Weights of a small transformer language model.
Architecture: RMSNorm before each block, rotary positions, no biases in attention or MLP, untied embeddings.
Each number is 500 + 25 x the weight over its row's rms, rounded and kept within 0 to 999. Layers, rows and columns count from 0. Numbers have three digits each. The size before them is the row's rms in percent of the matrix's.

# layer 7 attention query, 256x256, rms 0.114, rows 49-255, columns 0-63
120:493530517474510515551470479531500489537480463502490560440533493505530556480484497470510471529496485496529483488485505446511476505455490509487455486457491507466493508475503546518474485462502485
121:498503506486525533473501505484500463545509506535505487485495508497500471480504502432482444483512548539501488491518482492549505539494522514482499476539508514481500497488501476492491499530496521
122:502506487488530468470525490490526502467464489503428507460535480523494476475509495511514468483504482518511489493527533510528521495492516500492450473502498482527502499506492510518475471432533504
144:490522480483485527509472460493485479495487514521492508475522507471512495493480491481495479484527512529532481489499482501515532488420513504511495494477508487538477478476510532521470474535484497
125:488514523563458517485538501494500479511483509512539491557473469456550477497519445497501502493526471486520530457494557489505468488518524490514462535530469535496571507517539520501490491488517509
132:542506510486518496485490508542503550495545504500481486506500457525516496466524457485514469484457494486531514514486534470546491512498506485495480566521510550510461502490482478524513499495472501
129:519527522517517481477504505482498487531510496483535521557484506528517486518513454492479501524501469531490473493543502474507472450469512542497511461490497486511507516536513475473496503504511485
131:507536505560483492514491478537452478480456483506477492438480476506536477484488488512480501464489525498487488473482522485487544482505483511491506519524552447525487493501499484480482504479481506
116:456511562500485475499513493482497489535548451528484509490468456548509488509503440506537527499480508470546516480516543466483506526492473473497508541523493462509489527525504505453512499487511500
126:501493500491493488445513464487492508483510536486509466486502464491486488454469468506507489502507502503472534525473492457540482520516496451479548503496517526483495511495506475486520525480520549
109:459518484551523493492505507440506513573483483468492505527541445513536494431484501488517531540487497542513522503483507510511516469515510510483544534485490470491508541491504464511546544515516493
121:532489503502554526499488537548508506483501471508528498508520499483513536497546485488496499478496505465512497493531497447437546497513504500495490463488471502495540496499508464524479508560476484
132:463506489483533493470528500476501525527451513482539496462486509504491504488506496476508496488473499501508518483494517569502536448468500458529531517497496500506533481497474528496512461494489504
115:508480489466487541490481510444495542479510475471525484531469506493528527474512499493481495471484484474485547504493486527529532475494475546505453520468531500473447480521520515506480487501517506
126:496514531498509504531497512513512504494490486461503469536490492538520527482467495464483524472505511524506477486539486580453490447560444521520481488496488514502528477474482477471511478494485522
104:508517531508532525451509484542491502531519490524472497539461519486461481499507483514485488455481486527524469475512446504492546525485494507531504512519478473496516518507479492484480508486507527
110:542541517490495547461507490513504539489499514538474499456478466499520516496478496484514519502462524482540484497476523444450493517509498486508514494504490517516507526489512542499454520528534541
102:444473507505501483528477507499485508494462522466512494545514466511458494476503511496525499524479478480509505504481516528490461503496511515527466502479516441515476521541510476505557483490483446
102:480502501543477465514507485476515485499481492481526497527479457545484460524503513499505488481504495500491534528519522555482492482529496515527511479458504532454489506485493488480530513487449522
109:495490478523528511535496490508478482474474540512518515545508475474557519503525471491493481548425472476501496490502474477515517493453464491486498522484490501558539484530514480481457506476478481
102:509463502484502512507501447536520519478478508501511534484529460490509500472525485500503500504457516507488480506494517500529460494488543527504524491509504519526531503506527507508517478491565539
093:491499521508517468443451497454461448481484502472495520506523507485503492555513514516515506439499520473462494506519532557473411504467494486507497491479497496456470470436500466515511502494478458
088:546491488497456531513517498487504491483474480517514482478518519461529512500524463474509527464481482475471492539556518487467494495481486491531524542523532486500502507493489517483456522511531532
112:462498498545484507499524497510519519477552523483499462528517456512471458530517427456504550477464502500491506468473463520462490497517481516489464474484486510472450489514496509500509523485541482
111:483488510497478514496522495517471510470492509527503501555554479466491573481494494478507546485462458493500525470480495504504509516478446503539440514514498509487523507527468499511480469493488505
085:509496558496470494496479490477488501477485521497491449468505481514508508521478528504472504463501491487503514501523498505509515501505477488488494486501485525536514512463493492471489467488504478
092:475474510522542474468470479459472458493513506512503474513489521502467494508488450482504501480502499526489488541506578522509432503476495511514562555488503487481503506478506502471497485533483525
103:538511490501463538503515487499511496518516490515482492476475481515520469471511484494503479510482530482506521511500490485495494485477531519519514500544551520511527488472522582495483473509504507
100:471543485476516513513505496511503535489542464487514531538615533497477499522491524492525459507514503499501522517490498531542497476478508499501487513480482518494528460488487488476480481501542541
097:507550479487493490537499532557503497512533478507501497482527536515528481495523528494533493507466517492513511501477528526509520484516545482492484465496522543474469499491527526528520495503497499
092:490474493534491511490493466512534528495532491524480455470504527519545515477504526510498533563520522492514518493501518479493509483461481506537467499518493473542512490505519448520459502541550510
094:524488477476486464506442479526508474459496515493514488514513532539471516511513533515511487492527527521481454465545497520546437482490495508511492478452540484479498518515533490547530502528478512
109:500484492525547512486496506477537513505494480492507505467418508547477506444501533501524531516497519507438482527486472499501502489546465496495467462512492488537508506501476510445523526499527471
104:504478493496531486489469489486524482539470532486483487565422513515499495518473497559540504516510481518482490491505517517489523506496471512528509573513508445456502515475560482485518526508490524
108:498520531490543490520470519498471501506458502522508504512541534519480500496458503518490496459488509482523497501526536527508501521480529499511497523482480473473482551473468502493500487475545522
110:518496487492525446521478470478487489504473477544530490504517492481511540480457503501486479557452521484471491489508498552473561484522486503478494500518499499501541496479516497540497482546528463
090:460531507481493547493506532501492509514484439500538495520463441452476508512543488524507503471494440511508514483502519480489536565496499484488519543450450465519503478513523525504485462559516466
099:465510466512516544512501477521516478505548501493521452513539544465492514524459460550526508494542522494514470470485517487520482470488509500502508467507510481506492529513431489487494514531503491
097:521472532511494521530485509517559507454513510480494491506445479506488491504474501498451539536500497526468484510497473500489538488499489525492523435519491474473539518493507514509447503531526502
103:518528530505508471490512511549503490495490518477486465532416504541469519469475530500508491442503517543502506481514481497483488550481415464517496481476509465477498477490480485520498489458474475
110:487486516518484455508514488485489516479464501514500508513538488482512509486557528498508503473462465545473485538527501510453520422520488504492494506490512475481513491496497484534490484526502507
103:486472496494465515501491478489484490468519478504477515477524457490499508518465506472545490460491476519449531511517535497531477477507489465498501514521499498460494536517508525417528509484499501
092:531518482487520514545519509509509496495499527498510445474502471478476501451496517510496467570533491489485494492462455505502533448512532532494539464493519467497486539463500526490508488441518453
107:562462496490508522510526508504493466505477507500450458512508491522484508504575506557516521524496516501526501484497505485511494487506488505453509503487469509522516518459505511485487507488486497
104:496522496506501537495454486500500504507507470539489499462449467507505484501475479490507484466515512519523458489491517478544522542474439499479484510490485480423527488484486531468480505505487473
107:470548540538531532474513495514490481515486478492471473500483546532499523488481502505495465511549547511500484494512523484451491501519504500463490465483530525467533481481501508500531542555532510
105:455456472497475501480582464478468520483477550495471464489485482492459454501488469483452478498524482477506503503517460521522503475525491490520483478534472496506489472540526509510452513520505488
101:464534489541528512502477469505457514502518495478452478481498541540518536500474526513495445487515539527504502534485460537484514503505461471482514534497480481453484537524501513516489514508453453
094:527487518525457506508519488523513485486519544492542497467500494512470519484518530486422526521486508527503468516469491524472504496480521477508505444494492483522498475506505498511476483453479537
101:509513526525499508503499522536492560574520488493472476522472456501554491452518469513498496519478490475504507485488499493536488486506518461502503532508476464506484513515528474498498492540500467
105:491563576508480507474494491506512516519509494472532510511553499481493528473478589473506519468469491566503532499503484508498506508494482519521563527482489483486455495508455531490545520466474499
104:510522462474492465483493472529487438509510465504486502483546527505534523474531494539487485490507511472481485491488534504491532525503490503479513474518522515572508469466511517544501450526516483
106:560510509492523518482516454518483491516519495477497482449446474474482516497508507515554513502477462543521462506525476538517512495538524529494540506542482493517472522482432477486508503517477495
088:520484517505558484522531480491512479508523468502473536483516479482557559513477539520518521482477493491513474446537502515575513482499484515492498495508549535482505515538498550533496500520506502
104:494444471504518510512535499505517526526518516501500489482456511515492526478510465440474498519460523519514467506495503498493499496511527514491477492493477554495539493448546481490502478467485548
102:517536493486529502491497516478512467474513540530469523506446488526512490539464453524525511499452495541538476503481494477482501507500548515534516531513501496481491511472483518543513512494455493
106:509506508504490481586519478553532466573525514481480467491535510470511467487498549470518501477522491534494481514537490555527484527525484486481514511485457482533463515496486484514432519495516493
095:514481470518493457483484492519510502521536498512494469477447521464520483452525535518480506491492464545484523453490543541512492521512516513505501441537491527510508532505505520497483518497476481
106:452502485496467492492493465536511542501468491500499552485479495494483497474476525492531535506508499497479478464470504465470517494493515488497457502516483491516519518490465502511511485475521515
096:498516494533504486484494519517529477527472512485512487523453503470494522526516516525571504538472477535460476497490525465502512517509484495475495505496447489542471497533506493503516545495522487
106:515509490510504491497505493497518437524513508461504486503486516520474511509493451494446502511461506543550475512492509499490444519512524509518494465529559499491538483477478522511475504532483456
099:546497493464502505495466521528486510503464494530482525493504499503517509481428468484461434473508504434524494460470444501474482533534482512516535497507483466485476492533511546532474483515501494
105:466561530463502500496513510445500527507487492480498518523542436481498516502523492519491492466541552468498509498503493465489506497485529507494501482517520524469485534527525515518512510508492454
103:514512513508487533551502507507473543563462456503536503504458494482525479492525490464480508528459504464532462532476514475535550483515484518470446519485527516498498510479470475447509498481515503
113:502499541487467564468513472498473558483534482528527501477506473476513497492486498495484487501464536510549474487537515499496539499517489492483512515505480501539536495462520462474522493482524474
106:460526524477482538551534502505503563469574495474501521504528530510487500527499495499494486508477508504494497503476483519513550469455522476496494527523502518508459491526540467504529499490536507
095:484472523485493505524527523502469552528515513498423452466475480466467520504499510495532499554515461507469508485523508503508513538518469471493461481486502464543517491521522519509533494487484461
095:481478493504498511505488523522499439478517496515474477517457492533520491500513508540473494485508496492484453479518467539507500499451492521501493482488507452467480516442514487523533495535498494
089:458525486513498466495508519465512492510416512524540550532497475497444526503529483488555525493533492501485502461496511492486541555554537514489475518507497492495510477482531520529512512505490552
100:443497487520533498503501490510500518521519430481542522460484494478527487460519490500467522526458529519514483500530512500504504512493481470476488486544517531501476529508512471474497481471545449
100:534502518496479523510503495501512454500490495499465462492510499523480497498494512533484517527496498521524457466512528489436479493455531529510531494483525482511448501520549460498527502504501479
098:531516519475474527508460512493505579515479464487504507463557500501489514468544528516509486507507511508519502509471525503509498513521532541484514526491456523494535494495448501528481470515517529
106:487495484471515485506435496502503437453507495509455510560482527480505483547478505516488507471505514486512476489539510522496495463480527518527524449478493530478475491533496510497522504495505452
103:517547542513525508464529540487522495499492484463513504511474481501553478496496477530473528506494502482495540492480508556503526475487519495493518440548521525477532509500542466481498526473513516
109:508509477504456493510488491503491501522523450498508505427491499528464478479470523463531493480535516503467502493512501503551514482498485503499558488489526517542499500495502524447492518439441475
091:516506540512518513496464512512471490496498508504509539474499501510523514523525472500487507512479494508506496510471544531482481547504484536481465498486503530507462467503533505506468511462527501
101:480526513522523517517515470539548509506519490492530462442522488465504532511551481498527525494530515498523487486489471488468530510477504448539515541538459503517533499505499482466491480501531478
094:494488448510496511502510520447501542512408513496496487524439486437494489543499507488508509510500515490533520523497456515500467506501509528517492540488465503483492495436512489566540508481484452
103:508504509541489540515512507510522527508493459474539526526487478510517525510515508507462493518533557502490460529485511493533498545528469521468479498510481495506482464472518472531500487525509508
058:455467462519483533509518479498509466516476509502508444473457466504488477516463499483521502477478506461529523483482471482464513509506522501521446521492469504482489479521511478488512513456486524
146:540458503552468515491510505496460508511484476471495515517505499508497507510505508513514512526503435522493525504465521505475472514512502511484518512493515488467469451475516493531502514485550462
090:507530516521508522494499522538474484515490492484517525512495507528502526482508487479500477526506479492511486497522465513497473496533510478509551498459502476471476467494490503513554512504522521
071:470503534530544529515483492462522507542479498472501515490523520461526536496500473540510496505492523477483489480512496504509469477489529534504527522502492538493507530531617493522478495556503517
074:518529492480518503511509494475478443530475502476525536515485540473504453511497514460473513481498493482535509467510462527457467510534466494487499514456503496453510480512505513498524488515500498
081:547471533527520507466532475483488491498503508490476506488492462471487507490495506467508527547529496521488519498439498487488514455495480469498474540490502476477509468469527544532511526467499520
073:517453497494520516518492505531549509486497499502513468486531460506488512503487522502496524510501517535499529493508499508529532457512494523544488451516485475503498496481511505491501534507514557
083:529521557488467488521469481500526541474494516496496512511474490453494456518527486506503527475476485551538516515483469471541499461483488496512472533497507523487488503474494536516505528497509500
075:484450483519511511449480463477466482534526501498481471466483520438485522514466471472533511489540533480487540545482540555459521498480485476508464508533532525477488455487508513460471505486512498
077:512454510491447525481499549485443512463540461476492552504539515518447540518497491479509499543491462495485497522478527562495481532512517518465490508482554495537514495489491503499509514501494488
081:538502482512498480502498512545492497511491483444495476447527541509483477491503514504484459521526507476493478477521523486533538543517502480471540480517443479515475471519554478528462512456536488
085:482497512528523454525455497465491527489497523471497453524467504507490506509514571550508518468485472479466525515530504487559532483500509504501526518515458540475557496542560493452488471518503474
078:464457479531441509521500489543477472480496540504485452511488485532482477483513464521515486558483515541534517537478534504492479540540519551473505537494487500512497509484474475470500504482514533
086:514509493481538477519496511517488483511524486482522441460534505502522491494479479485495513514554518467504557508484487474477482512433536508509509458492489525505493510438503551494524469466475507
087:474467483479482510493451470538505503492524518526481494500508482493492519483487455521487531501531504483498473485520512532519481481484549470502476506502499477515505490496470512475501483517477497
093:446482478499534513512512495558517506529556487517532511505520446479463488518551545447504502491481526499517481478538502475502529514500503555507493453467506462483475468490470517499472517519521507
082:516510519489487490527445493490507496472489535514533517486474502512512503511488524513497526500522530487461490484478500490505470478476436512482492511486526470493492557509565508526500491513531515
077:482495519468505534517504514512490514503535488489510530530507427500527517520503512522478492531431530494487481495535514466521489483501491461504473470518497475501505527511483528508454481499520505
081:470592468490500490500499532511458483477506506499526522500514516496503469502445509515507545545533510498457538512504521528482510471511480499501492483519498528494502547529565530458504492496518493
087:464478493489467472494486496496488482468459507504522529512519524495523494537477540455512518513526512519518512478463526487472502503507478510490483493500473530511519487536512458457490497488496519
090:528510465482477510533502450480503521487518489484477424504563457511533494463529496508501501539492530514515473550509511514502501458504493531498520475482486479486510502456493519488530516513487556
073:481559465502489545508491514518514501511463536489502516493466514519488537497508490497536488562466510458480468494510518494496508548485450479503434494493498504513515512506488509487545525524470498
081:502500511467477427507508478501493508484473504522521482543514488514499503535484514524471476538515502479543538469510519512485545450507522511497516501463514516466490457541541501535516496482525499
086:501471499528530500475518483529474521529505471483494490547469510500513542506494471510527429526492488491510522518478519492508481476509508496477491523491467485493548490481467528515528505519475517
075:534513501482504527463446501508534530480467472500497510488516518550488528469513502529471535472513519521448524511463483505497480473502492534504534526491509499510488506506544496492496486492530551
083:503459488510489501492485536463474466506486486455516501500511486513537534531527546515497519538513502532490508501479491510515511519524489465501504507520510506479499444504501539473518530486471492
085:442536485507468500537505500448510500506519498469471509494490483476496437514495521490499511553490505527508484482470489483482471530497478503459484528480452494492516460483490477478498516483479462
080:459519491499482526466500496510488495464473493519551479483513540515460450525539494493504500541509525489498461498497519514484458518485514517498483457471519479539526505523475480522499501470512458
086:496461496532498506497492466502471510472505498471528492487538480489518521462493478511521438541517485480504504497472483481493544480514514514480506475499520530473487526464504518516491509522485495
086:485474487530512528483470487525511477509492489512524480503522496499510512465485511511481505512534457498479533537532455499522496500484552481513508519472503460490533506476448529546491481501510512
085:494527450499552520493486499501524544476481516491452462528522467497530535475497496506477464513475500525482480491498547465518497525484501489495535483475509550517530512493464559482468509499476463
088:495529488496504508478502483515504517536525483519506484525529515458471470522479458515507503510492529496540505463549461488499492487506508485522504521514511529527542522483475450536510497497548535
088:530545499507497513471523488529511501500492504533511506506483491503494507548472499542497464484514571475508508502517466481519470516508491530498509512485551505481518515479504496479501493467513477
085:493500446513478492554489517484486527540500467523482500531536505532536531473488525515548508521519498473487474528471459493527501523494480514492525491529463514499508494526497465505526544486497469
092:520542501491494520506451507563541517557462500519463548471502550454493557539494483489481491491459480471501470474501504509513489463480517481538494472549472539531510499508491510505512483492494504
077:462502518489509510534551484502531509489516501494499498494491548488480533527512472467503496524491501500527526467477515508514495468469465509499458507524473490536505496494491524475474499515515568
083:502496424532514492522474512450494500521482506517511504494559537492566487506508501527462476480515489497516501505517454463457479520501510498508507510485493521481554515484504519534519500516491498
093:507489534513521508500518519527479465513468517508543478493471493499514524535551465533468500517525476527502534513529537534511501492516505467495551523487462544492440530477510480542478478458527509
085:490530488507553485547560494481548521525529517503497515510573487487540528497533500488484494538504554472518485490477519482506512499475460533513472507503470492443539494496506499515481488485518564
093:506525490462515521499490534483501475473482506493496528492528504501525542546514485451468508524445536484481473446520470515495509525490508468507457446540521500479491521507492513509498440507472516
105:523529454505564533486509507493512465524500491460506479491495529472498526495489464540545491532566485480471525487522517505489460486533502524487514588509488488504483519506529513516505525541484507
097:461485530469457505471505501556479493509512493483476503539499487536487496505497517498519513515503500472506463482463455531480492522512471478455483536524522493509488513529482501462463540472481493
087:476497499474517543518517509490505429477495478467482524484458525499568554480493508513495493491514501464526500536479477507448507530518556524501502540513512554500519555481508483531466502499505461
081:507515543465493494498493466514514509493497480502480471467479525482546484471492511475507487482467533491540475482530499529476543501490482493514482469528458427509471545469468512441491499469454508
100:496514485534443482530513465526478465541538488496512504505523514500491509450462497490501559470527533495499506499506496503493489520488495505512499516497496494503515489502503502464490485537496463
089:518499468522496480517549484511450515488512501515512475468486482526497480502497492453499481522543439539564521488503518505534537536489468525504494482513501502568480478489482525547504508503503532
086:470499490445538506505507493467513486506512483513504463490480498525553510526496504516461478490502506536528494482473508496483511537487563522482536509486493512504527472457489492505487496478506505
102:481501470477537481508501485532549512491527497551472451467509492468570467483529534527484506474495512485476439468502511468486534527478510515503497498525461485507529507490474515530444498542497498
092:494530483492504500507504464479533509470493522531493457514521522475549540452514462510484472521505528509498499521496522485498515510475531516496485531527509512529515516502541498530516492500483524
088:485494523538530481486492467497493498502447533550492532541535517530496483428535517495481498482491508499512517512540466536513500491506488502490496527473474512515500489460517517532517509508520524
089:495480513498527484518491512505492534496482522486511474468510473530469470467524505531492532486542490490518552502490480538505515456490469521516472541496509541531462532479497460523471505531515513
087:443475446506474562490531523478499500531565502513457505506527484488488473497513497529490503526477538515505492468507478487502523529481521450495500491481506498536574499521495466477510488503504437
094:482541510485512501482500498505497536518530531526479527468548468491497443494475509480491514461508530490506471495500525489498497509479510492511487440494523511515546512527478540494494480537490568
088:496497463529499470504505510506488510482489496493496507508509476506511517471493528493511492488523480477477524511488495479506503512467490500513456526521526522504492472493460514540530529467575459
089:506554465491522481475491479520545507535465518527530508537483503503532477507502523491477490486490519489542503521522513516544495484496503498484521504498469501516486503537486453508476523491505512
092:492483521499502462513475529491508474513521511537530501467452473512535466484473490477491474462533492504484548497489487513480476475514490521517519526515484495467457499514455485479491484480458444
098:497506472507486486512490545519537527452466512490451489494504513483546526538488488460476503491489507477489480517515528483490490515488450507512501441495438467489531466494495525530493517500503462
087:488494516497459466509468472520501506485440528519477477489513496551518463507506522532520478493490503522486543520482506488484509498455522516523533521465497518504496495465477486567452505494469546
094:479495504526466469516530512473500518478549480480516523491489503514464500567486493521521492464477520502511466502499541500518535464545474500497492495529561533483509467531489498530507478469495482
092:508528521480501519515538507468511511516520432488492491521524528579513492520514477495496488495493531459511512503505505470460554519502509458477497493548490502581505518486481495541514487517481508
093:524495492545486482517479525501501539494483471519461488484521479500487496485522497498547464505479504506495516466514482548497518512497491483496503519511540536500444528526517495481502501482488525
088:480519492521517469519533504538494518480472510519550499506501512470512473466522495529524442517514504502501510500518491446508499490509543523486520510500508510482490489495531481469457512504477532
087:471497535481474454498479493482500494509519481491526485490452586560576515557478527450492535516516487502542505493509514485501488479485487442514522489474520500495497480493525518513497526532527502
083:495502503526513485491520458506495498476489515469506481495529494492520510476478511482457513468522512502492508526501500521481472501528454534513470465524526480488540449505474465464474493508476581
074:460488493501427494471483473519493487430497504501510515521479490493475504549501540540515482496504496496528523482497511516505503520502510493502450501528490510513528500497476494480491491501498496
079:516519489543525511496481503494498479501518459504461489479498548505484512441512495500530496504531500492498477514520513507468451488524515525488533490460494499476456495496498494525538528515478464
109:544508487537531477492542527467476497519487502491497498508481507517494507511469457462466507568503483516467500543492448517460497492528461503481532494475499475495544525542517532515531512471516503
094:500455454487451479504501500491472521482509547476475495526452511536506500548507533526479451473513528496541513484531476496512525486533465513493474497510490505483546528505504471469494482540516514
098:491490507522528504502503541450482500494449477490491510525492514534535475489472524459518473517495488452484500511525509511497438526533466496473530485461478485481520502565476496481530500493481488
096:522523496492517505504493502465512568464531510486488456490518497534488488519534496533521534502535495490501480461493508548522480457465488512496485489534453493505482466510495515527515529501487519
088:457506519489474519500500488491532545443490515495500542489510529528534539498523530541466471522485495472518520488513464468496532464532511496509472497491545487493480513499521497507525494487539533
100:465473497495480513475483482539526509460524480516483503522498500506487482540544556508521501457464502465507469483505454514497498517482492508534445508515440524500488509511494486503473478525487472
109:505524512523520457505504497476466472483496481445543492505535504514503520488482481466487477525467457514525516501502503516519533510523491475495494509521498482519544470490506515498475524450494505
096:486489491505495553490490510497486487455519478452508479516522522533516474499517502418523483526486494462502479513512489496479478493484531504495502457507530462453507461513533496506565484494433471
104:461506475515512474523464506490526479470503493450537495496546530505513511512529475488547542498499505498521509507448540477478461497516527466460501563458470489496454495520481520510496506497464528
101:559462490526491506514473483486488488527510512488485501515529510541459542452536544527527499518478526497461522502507519491501530486461479534493504514500485505480480493505462536546451491494546474
099:481568509568488470517457521487508476496502492521500461493490540521462523487512509466496505546516480473478487484513508536514500495509510516504448490489551513499505509507513525480504486487469531
102:535507521518488484505485503513522502504484549526527473511524478449522545524499528492471526523527495493489491519494497535492546489494460502508496511489512500483503485532504523555538497486511495
104:486465488551470514492491483513504537476482518485517512524501508445540503487489477525526482519478496511536488515441491457491533505487523500499485520489528492464568462501487494530509486529518519
104:504449484516502470535483504497483470463537492508477468530535493484493485500528557504503537498491521508476538487518485516498504482492485509480476576510473535533464494504480491476514464495474551
100:511511474530490509515471511527500522495495517446493492488476487477488497499499498515498535436498491494452513514513522507529503469458507522529506470493498499500494495490490494488508505479499487
102:505489479507484501504511511510519448468477521515487506479532466501494443510500505513484452527473495480452478506502506474442515495479489479492497474508500511497499482517473505509457485492509491
108:478497529507497516516475510484468499472493490471526557481494459525520492475444476456422529530502509509547499475519483540500503559504467499505471522492502472493483496520500477468478508491480507
095:501437509519512469483516522476498454511528504503484487503496540509479483482483486480478490534494522495504499500514513487497488537468487562505518481493561495510529497536527454462516509532533504
098:498482494473488476514528503485484497506497507514509502536500495527435488513477506536479504499522472444486545510462501516505474516517523503509429514476481505503513516542438536507520484489508510
108:480518526534503459483530519483500491488552507472490509474509470487461499507486459477455465501505531497500528502507526503431440516539463516519486479488469487514558497474522482456520507486505495
105:500480519503494480464511509518518521476483503486471529522508488525477472483489477475494491509522495490476496457482491491480562500524509522515439468488519512534517504526476525478507498496494531
099:524509490547507505531485519491471489490451502505527440451489531515469472490472531497518484541546449514484534474503444479501497521486510478525496521454489514517496518534559483512533531566467512
099:505485469505544436487515516458497521483505496508489521512519505518509484490506525484545504519491514496552515484505504502532510522481510507501541556501453496466516516505522468451483486497483489
090:486499497517574487452566486524520550473476537487536476487550493524489480529488485503549520475502514543494490519472500513494506500515479497497459480511536472476536471505531535500507511462505560
099:498484467462482535494509513498494510512473506479502486520505507490505453504491484515518528471507518557527488453520484502521498480546493508485469521501528479520543493487494467496494524502514511
100:490459519484532498478478485487525453524500493507461503535501484485510518486505500546559535494530499482489477486500498497524529530532510513494509464480519486528509504503478524490470493479519491
098:512491501495511477518492490531504487535486508516489494533494508509508492489529514519514526504528505469503432521497445481513533521514510508500515478527476551478476450478504474444490511475504447
103:490507549478458498505545486485495504493508507506491516494487494504495473450507492501489505528476480512488514465525486544530500474491487538481484528473449507513571483523464548505531520517528511
098:429522505450461465542504481520499549503469507484481508465505542513471528505514490494490509502521500453508520548527507497478515505501504501506511526506472469510440474508520489506487503499476492
112:487506488513474503485484454509505504423467505539482520510509501468485496490506530472510491493501524540514516533477484525462527523491538502485507495504494463516492486439521515485496504509463528
106:532482491520488521514473484498504452501467490515520494480533470483488500493459508513469515495464534476484503486491517503471485485496476530536519482514501491545460524465485508487519495525517532
102:499478514505487482535500507530500475480493459505526479480518472525540502499456491491516486500472511526460529466474500517497517489502539511500517486518520503508489523488481498457468509493473517
102:533478526501465509499489514489484476562440526483473508500513483519494498533492527484518525500449507534535497540474508511469499466480505496498493479551494521474535488508485516465473471507489538
096:505489498511489493528496474477499486460527498500472524507514542464542487497515512501493464520528511521510519447471528516512466543505534485496515543468479536519536527469444472502473528453451507
107:503520491449541462493495535461501517498540535523468524471480538476464466504482509492491470529477501494506484505462471506486515497502494522527531519496495531557568482482508469568481490483519530
099:489497495506502501467525546541470510509497510509540497510497462496535493463492479523448523491468476516485521467515483506492482498545511485497514491562544493535507498498509473527461474470539503
100:506513470508479500531525500527517474509517508503504510529518516511495544491482504474470518518532519503490480473473486537437494516470484501506496472520489451536502556506501539503483476472509495
095:539497517492505500503526489502521516485506507512500483474475529542486510517514479541510501498485514536497525494550445461501478452505475487514449519505542457511525521510452477509518483532530463
102:502497489510485516462505517481484480477457513462498497444503524524500496496501517454521522467535529470486490469522495520467512509504524503509517494524537437532501501555506472495490496531504489
098:510536512489514513480496490496477534460531460496502489502512479517521517493536480502481534523505514501486501454540513457510490507513527532522516536491514526513513479490507521465509504515513499
104:529493477493526515491503544493511478503468527469500477518463505498527524487504472458516504509489503484525477534498471517501472522530501469486471499493505504522510521510584520474525480446462545
108:511562539481405517507540515563490489521489505493498494517506496554471508469514508487500501493504506518558469511498473528476526494477500462519469487487482524489535530481519493482505486475502501
105:463496493493479519484449510493507478514496502525490452521489509466468515529495506505507485471465489482437428494500511526531512482484501512502470519514491472514482479535500487553478482514503460
105:515529508525485511490489505518510516493529493494515504502502513502493445541489560490523484522559504512505524444490509491515514488531507451508530509528485505503511491503499452507505530515511553
097:531519526481459534507462485461467524486482457493509458491522495528500507471530514506514534456516511483462498510518513504468470488518554496517512459514484473483532519507466537471481504481450437
110:523493527471533481500499474479512478536498504505482514534486438504509499554532515546513491507479479516452522530504473509528540491468525519531506485504507541516488475524521488482482491539487537
106:522482482523502541497512524544522481535483507511518517496498499467502482506497498490498456491479520503521487510476559497505490483482487523508484568507488521510569509480572497508503490510476515
107:528480531490492493529481495501514501515475499512555524482517538514473475513536495494497482494507504496524512522480507481490561495522507516487471517484485489513499503532478515483487484460508482
106:482443509526488483495504546519485486492501456497553475508487545466522505527510535492527496539496491549462503534491506517484484501501496507487499545501472498460463487467498465539517501490497484
106:475460470493482489499502492530495468463449529528477507475490492452482475491506451466508490493497478522466499529467511502561504509507463483516461516556474475506487472508454517484484488515509455
100:493511538473464492565505530491521527499481521469494499533495508501513526491496481507453487506468464472490504535477544508504485488543472462515487496548450466499521516510487463557471481558498518
100:519487504462463516507480513508455560531529502491466466460495494467484442475499481492526509515520511545489488512514523495480503521440483494478491527508489472504496502517489471521482506468497463
106:510508507473498498473463501477507493515511506501494512464534525515454468567506520493533517503492509487503505456483508497459470468527520487544496522476479482501494543490525493506522476466496477
104:489495514458499546488494503495490521503483486494495488479516467471477487459513528484516524434499471523537497517529481524505495513461534513501455498497533522500522520517487440469453481509518473
100:517512523496480515522517512526523463496486510514474506538496537478484524492481489512451475444488485477513485481479502489513506529540488524510466481516471525516454498491551483530518499497479495
106:478522492517477481533482485509518522497517523514513485444533510522503483477517525515531549498549513451518506546480508516532505498470476464495499500529459498499472462488476523473518526527535551
097:494449503470490477509512489458501539490538526516489504541479514499484515495463510513524476544493506492477483480502501425485503540456497518508498519475504454519493506512552503481481507470466467
106:440544427519521535485515514487505462479499503513495557579488507468467452527498485497467473472501478451540529503488517439524482492496497487507463521497503499503484489507499464497513506487539511
105:511455550516483505501489528483477510567488466520483526516494498421504494530563513481532471522510490469465471469537485464526509487540493457475489457483477490531509511476532484504510499512526461
105:523502507530547524507471520439469472490501516485507570501492472509494507494516460489490484529496506508467518479465540445530498486507513465500460489483490481533551513543552515467497514462476504
110:489526489506580499496516498508492488494450477457464511472517520473473471512494501499492507483510508529539459499511474519522492505548528448500512489532501476469495491517569507537472489529436451
106:466514494472450515498480489481492522534477489469491531472479452510545489496485525495532483510515541483537487499533532456494556508517520520496474490495529452510508495489499501482502537506433513